{
  "intermediate_size": 384,
  "norm_place": "peri",
  "rope_theta": 10000.0,
  "attn_scale": 0.225,
  "bias": "none",
  "init_std_qkv": 0.0494,
  "optimizer": "adam_hyperball",
  "lr_head": 0.0203,
  "warmup_steps": 285,
  "decay_shape": "linear",
  "doc_mask": true,
  "train_tokens": 108500000,
  "dataset": "wikipedia_en"
}
Each number is 500 + 40 x the weight over its row's rms, rounded and kept within 0 to 999. Layers, rows and columns count from 0. Numbers have three digits each. The size before them is the row's rms in percent of the matrix's.

# v: layer 5 attention value, 96x96, rms 0.0492, rows 2-31, columns 0-95
# o: layer 5 attention output (transposed), 96x96, rms 0.0611, rows 2-31, columns 0-95
# q: layer 5 attention query, 96x96, rms 0.0492, rows 32-33, columns 0-95
# k: layer 5 attention key, 96x96, rms 0.0492, rows 32-33, columns 0-95
v2 084:530538480514476479510481513442465525445512483481550520458505493457516543461489498443527565533412440401468534482503536494486531495472466517547514479516532501473512515472491491530554462415563479511521466456490545459522410500584484512532487570498470471580460537447522439456390490507458508570
o2 092:472536536522601551497496465577547458537509504571540474477448537517506481573509509446575526567405446567540432510525493458519523439580520439497559515507461489520516399538530543543525477526515469554493508520504485516518488506523498507462512416479487514500485489467538495542524514530504432540
v3 103:485569510467472486398480486467464557487546519535452462477513502438517469533539463468505482544436440499489548467442511523515505523490566486514522470527454609496537552451531477519466464517512447539484573455496534491592547464507503515511524491466515452504430554434459489565585544477466500541
o3 097:502519559505493461588508522485484516468511494498445503461536518510456515544431533535515559444475528533446541503543478488534505513566553499483567522460536438543492462575474497541598450494527462534534444544514561596495533441538534494470518497506562499567539460454561463486531440449502453477
v4 122:471519516509501455475477538449611559535511465549504516461478501495536472481531503502483512471465507478521539505510536403532421530480509526449473561495526505522467485508598461420492553431539492503489490482498482530523481581548423461501493390455496519501564526493491518445462546456443446441
o4 091:547548443507503481467504494490439447517507541519417544448517455467447533541548497470505532495409523539431429472449549534502494509545477522448459423520452563489533511538455499464468486504515470448472447517471524551453534475461563467499563473479482452414492450538469524603523499495507465527
v5 116:458511481533484483473519501437522552460458476510515471461462516486547447542507502541464519489402461465411449509459549474543393493503486564492522573450521499513469531476457494517508529493548527561470507402446514544532453514524491484534525441521443481556472544504564437470424542464510467459
o5 105:438453537486513516519437530492511502509536522479460489557569479451496519542536450501563492535450496525526479520516435444489508503517547494443453460467531516493491481473552562485462561443537548458500531456472456567492581441434558472506454486444536453475580472554570467553436480466555532522
v6 089:564445449433532494482461466443542500587508543434526464506554526465572531469469513532458447519463513510403508513516462499569469474477479474472484438470539461467517504539484466457450486516516466542532526519453488505483542577402469528506475468437516571463518521545524523483490560535535426538
o6 093:469534462485472456516492524528505514468461447534503402524544394507518425461520489490520513518552589462526459535486558485500479525598503525463496501500468479508503443551539529576452466501455521456490571555453541490573439471513495504525479459496553471492457522498527514576522504492413548453
v7 087:500491453481451492496538521503489417497479541500520545474515554560476577432527555494531565492490470502583571503515563413514483531543462512487480509526517467561475470567509483546473539503509580503460423509530454434477379483460494498552475496476472562508519549489509566510552502477512551503
o7 096:487426513485460473474510432487492497533523540538460482538536520499420423544467492483446501465511462472469520429514576494565478445437445439438459515461446569498520565489502494486458463438461455490462583436487507494501510515431519513548469425515574518448538520490503463517488450520485450528
v8 096:568438484419524534485447423536559493491569463533501496478527555513508537457411533522513481454499559562517455485485529480458464462407461516491450514372516497561470472544528491523501490511523469481519549489485504512493539568521461538494440519533481501497474498485540540470400562528510518521
o8 107:422545424527574462484494497497484506546479476458516520531554497498499491471482472507475495511536443477554567523544542508576420518463499484506473467501456441451539479516457395426517499435495496514485542547455456475503510500548501441539564470455533427446516559497454467525570479496532498420
v9 088:474502481509476422467538469397512520548524532494500431437508583494471529440553506534550459460489512466512536488512424493525502483503561405567503468493549506531521462488577512445497492454502434477520466501528509470560482554461448519527555432470498547534542490558440535469476546541451472474
o9 100:492535439492547528507527466460518516482526481423450480520509462524499461527456518467461491468461537531477476497536452489548487476468561495508439547448566442409481479508441504497483550492553513522405454536504523505499519461567606549451375463562550508443479503491526508474564478498491507488
v10 108:438559513500461580439554523583457464498541492479441528444485479521440429541490471498519526540516479505521468481519515467496481490524498518470504541492525531564506525494494505555542550504498534568540514477475570481537467412474478512551548539518443484510445587544575451466575469422452542511
o10 095:512447434544518437544517580506516442529503452536468470536499533460538563511474424581555446521435490498460491490418523466512543488552555494495530559455500520494493540529464499484541532489453427441452507488472503488538518538501514555589463437465527482488553501427515457553465449507519455523
v11 099:485491484498531583478438543641495530503569519381500513506477470511468481425425486469525519529497469503493495534563465506437602542572475499524493489485474541468476517537470485516500491452516416450478494493522503446455515507514566529502446513475510498525474456487444556523511468565515518516
o11 096:476436502514550483520496507460496519491512572511518480486391502521512539555476437492479433467482492445576469498454491491546470566492448565529502480527469432509483500495596374535519553509499501537472470513490440487478535544451465560471516532527506516517439426509528466518534546469565451538
v12 097:566495434455546498473486533586503484468564477551518525516546552531537427489489497414463463502497442515447516509517464457479420418509468490510451543539505423575574506471506501500514450432496501496542547471427541473552532510475531489465479510527522473491484446546467468439462531477580510499
o12 092:504585546510499420467547411522527493519497511442502514513529510525603543554505489588495501555491512458492468488527603500436447526445464483498524457514472503507477442505469511530464574466485533484506446443509455445486485508574485488544428559477534500528497565483454498547463433528493523524
v13 126:460523491508485466529468541462469444483485565458512530501487396574452520466536481508576550528483524473543596508518471478558527584594509466515542440533446547496463501535501526432503526527580488450459442476548530473466482481472539510549519554497507522516537499490478547573530456489447532492
o13 092:541424557427518463498521454493524514504470472586443458484503501451505441487422547467472488544514469515541436479498490586491485565441515512493461576531556523483502489468501487491515480545553535535511519484527456504566513527471557462461531577491521547538546405457533556480438467529560526512
v14 096:542497488425510487488467531538544486523543524514471449466517432552513556444488493502572531488549516519449506466554504509575551506540494482479484517542393568535568476493568482407496526537493493493572539488537516429514604552480510559498465525526480504460523524455476545497528536545490504569
o14 097:503439530455464485551564491458544463479475441465514545438547443494488545512531526474443503528460478459549463485483539567455494485469490502543462426476522468499541483621483465513566491502554438513443556444473516550476423482491550467569498426490513523485463511495509507581517506505426465496
v15 128:495448465499542534516474514517560494546542508546537548495535534462508557444516486470569525452502532528468526558484509496441560560479541449482479485466481503455445490561590457513528473487531556458457510513563455444484595517525491490558455384508502569456524465510482552518426456529506493500
o15 110:539474462559575550491502551532434469507447545515530439470466498575519443568475529518482543547508506475542530451477510462461412454517425456517496509518497455518515525493492475476441544482512544563442479487530513508414563480517458495558497499478573517449496529486489559481559515418441439509
v16 109:452423495507481496496475455474471492494466560483538506452548455564509564429430541537529519583471488490501521544573439499483548484524458493470461460477455457434546455541472487533522484484469502514478463561563458508413473449469472521436486573448521553415457497481556553521487491510471525491
o16 089:530531524462497488512554474503509478500512491474539541513429511457544531480501497445577488402502518437485483478484525411522507557519508497479496482466550556475577514487475549437431435532567455563453604503499504562522472473529499451531560461520430462548558544449468538549515483487514506529
v17 097:558496471470517490468555470530430488534516549554508508503486510537509521448494523442458526455527544573532472498538527442482559463452535466507461542534516474518581480513532483492471530494469551485531496562535489443546521531441473503452445525548518497496536489533625574492639526484457495483
o17 096:494538520439425443464514460514475461580509530459540555452561475472438523535556441513552560488492505527518464446473537476493460566493510510571554497481542478547524549445403491504463536485542494483545482530484436505469496547506536494550475442499446482414499561443459505473461488485518491429
v18 095:504502456497536485470520485382469537455534537522563495454517530450517537484498531461490492531428574557557521466523517485448527468556564465554465416593520494541535492516468500531447487522510463526460520531575530480464408509559483513474489533484539473468506467544561509487555499521435432499
o18 109:571542446492573465489419428466459562569498526476472491509527447557490520499446474539478477523492461459468515545505431473505452476529550472521469580510480501536504492511455471522505498482470463498462518594519567511502495540437503478542467543483528535560467582527415475483482513440569563465
v19 111:484491451459452499523515492408476492503470534513530529551510517477523590501509522495528531430476501555502503603474524475532536484528506428544497509524479452473462429554477413529448443543434524482484450542539450516500486501490485473578436522457572529455499473551573527448431466525506504452
o19 101:587458464527536446464391469535511466497528475452545462483471454501472434547506494488512585542567476513539446456432441448552451504460472536511507465499445497550465503527586538488433452500506541445465549559581483496522512523550504479502476449515491486512510556508499497464547498537535490452
v20 096:486449485544492466459575488554487474444478479471529529447481470592495463525515518517524517502534576433553542466503488444485532512559511466430534448532498479516477471421510496482467517565520527458460459518621491491521459480450440563476505521481454451478563533560499559492572503511524468556
o20 103:557506444529482513516490435544502495539517481528530456588486418473513533440475432466463483500501472576521555443501492442452496524475502484574493485431516481522531524544461490567504488380466498454529484410473511546515566547495488478516559491553461486453486464479482448559497554497453541514
v21 085:483472559524485463565521551526535542431455462461523513454470452457437502555481493532417519587432491544461423490544538478470502467480452516479509555480581506535451503494532441500539512539476419549393512493512491550479501550489494486511563518472486505521448543510498460553422491482488518468
o21 096:503515531484532482453484470558476474500509528508583449508478571528553530497453455488517449447516527528497567412488508516585531527459544554432521494479471531540494499469519525491490577496485508401451548508497577524527445466441521531421515592506505405481490492441504502528471552510503472527
v22 119:522412444490449545474432509548551530489537548463511528519547497522527520424454560451545502515456522486546524539560460480505503490484548451500478508430512519464520420535506457567451414572498444456539513536457426490512524535475477476456434503469554564464506494463455526490475507533564470504
o22 106:534532481543531455546480442443449443514523483451539483466452568504452495524482514481479513530559504460532548519492555512424434472537557600478532479463460483454507508553531489432447496440522582506468452493531468498556566467563489467469511445565470489507579484483518547460515479554502550513
v23 087:502500515493516500472465478544467532477528435547483535499574609417535482530438516502477463478486513452500446544497453469436510499480480524488491539503502487577429538459520487531487470510532418486424559508466488508471537582476461488498507440539472482511482427520506471422414550576542509453
o23 101:451523491543449546493521506497536441530540475450540455523458525555479529472494491467458479447410581484544473503521528513487478551532413470460519479434486460406513474559505417490440543475484564538575521532530542443470476506454538527487479545472480489557540539441562442478483491488528479534
v24 090:563545574430543514519488452491443480498475507525457497466478525469510480520489530554505411530576511464462407477484472539483530498455464520501480466544484535526402535471473469555517480499431443473562551521469450489493435519489463542481525570492495459459451485494509448466454546540545478598
o24 101:478464476464474528539516495483528566520474557508443502531504486477533488539492523514527493459511564540517545539473495481584461430501475497543504559577478505515542528525501515468474588466472529601514475556525451576520523508488583468471540436484512447532460528480569538544502567567474415445
v25 106:535524457511510490446533548544456501488519491481453564453462486511475471496520475535500464548432472378488463421510531403559404507499479511455494490592460522549476531453538544493482527501573472519540520441478494486466440500512472521520465572486457452553557484521523492446518554484475472527
o25 093:468504498476472480532510480484535554477487453524521405534511502510517518480502520453544437516493538552557537446471557544514521477452533514488512485485556498492408529580392446497510569536526557458503555513425456548471579483504558530479533505417485560514449516501442496520532499538560532462
v26 102:483552503548510473519540553508522497435489479437456490531444542479463497475508446458483426466487523463490464467472523501499425457549488509484485522498462448536508512492493515523447474539520524590475464424439529498441392475528536472535482564434436476498395511518540446447476518501537558437
o26 095:473514542474521509475540524470462514528545514490522510574516466523455518469502562525494576521492451466580498503496523490538470406452597490484553579469513468437514477519600494553534556472468493441529527513478506568504537415513474475494519496496546517482536441495433485480421484470491485596
v27 090:557482493536502542573450549508501524499546484535479471418486447498495532454522469582519529485476472483552488494582453523480562506517479459538476497541455492530495486525474496500497485442540454455495495445528517460388474524464500509398440545464458521511488468451586498541547584517417520482
o27 098:471509457491498465505541579493523474552416470479437535522504501547493492541445483430484512550436489549506425528482530434491513569461546554506480500567525480499468561417521520508542477548558462545471549567554535549523505487514597503528474475553447493492471469489511492473437553445547517527
v28 090:500541556505470576567524462529486525488444439515499493553525551466519514544461490465448529481529556592531519519459499519455475468488508531551482535404485469505526523462499497489583493491553524559435440444507532531492468439481491514550477474532435505471465556540553515520437495505611544456
o28 096:454468510473568543436444501487540494524478517469434499527476527483561497504505467491546497526530490462445527493433502428517499531481503417433533522560484519496543542464465430571425550490552497560506531546513545504428473606497494479491518501506489469454518396481513436454504461488460555540
v29 102:518498511547575502498505580514495495538466489578496542408504431503565446452524510548504446505420458496501465489554476512449560511467544497452469553514450465494510508517507534493532502471410526512596482565522433505456500532434478443438463473485566504522517411526466515475528506540493515510
o29 093:476490464464462537546514542550547471558554473518534559509403514425539551471488439490442572557516544455489524536418464459464452578480406481500453523451534541470472496467488501455463494461509489421501484502448527541489434479577484553496542492474515453484470528515475537473516546487527498511
v30 096:429492573486500455458539490444499491516463495475477474472497530534453524486556463515545489454475521440523512483456491573513509571451543467513539506548503514521496511464514571466613521590553502545465464480513487542515529469447469570511555444506528498553427516456520532572535460477400518510
o30 104:512459534417499534503485553561522572574454478470449535510512476547485533508552547494438511535523438530470506527482494505499523494542484539488486513508541574454568457540501494492447544525426516431586510529538492441466557507578539465457509570502474493533495522408542478461442532432511524488
v31 086:494511474461485504442544464454474447450478483385533543485528513484511473555491485499522494532444511407526545500499453443461482520564470496502470470446503436463437521410491540456470537572443477517535476497569533573555478479573507491523547547454466510502571489508511448452515469510494548452
o31 097:518476450517459468545415458529570481477462474548529460529500487544527528524534495496536592484521569536404437531562481431478452471486524567519543553467494495419572515532480476514498492527493467501474451474436500501448526523436511428479497548547505457562504471469524558506465561526531463526
q32 101:506425514539503541550535486529456495469495513473469489527521515578490476418500479516443590522439581536532472504443490529520461526526488530525506396526455483475507504522423527492591502484568514496527541492435463415488506441436499533468498536551466512481510496554421450533531502458521550484
k32 095:506490503535477475479459413544482419470500413528489528460509486469560540510456526501514433461538516503495494598550482421428495463514544483530470521427534479509443453527481506526473441559515523442488502524493511584495523524528455450489466483442524456446541518520609506461497547515517514436
q33 109:500561510442531500522552517419521467527551480542536527534527583410524545476477502495515445425515444508467487460474518476503517384594531479534467538535479479619466491498492465518465490506534517439530496557501482539541491498470454459539452536487540517532551537509560537466504507531557486522
k33 097:465438495569449458499539556477548482458460535464469443470528483528517420468521549497454542577444515493493515479541494482521419525518440511465544427576469497465572517468529554485501509412546473519551552495413538486492535552499491500435578525509515472459472515511447572504502487501482498492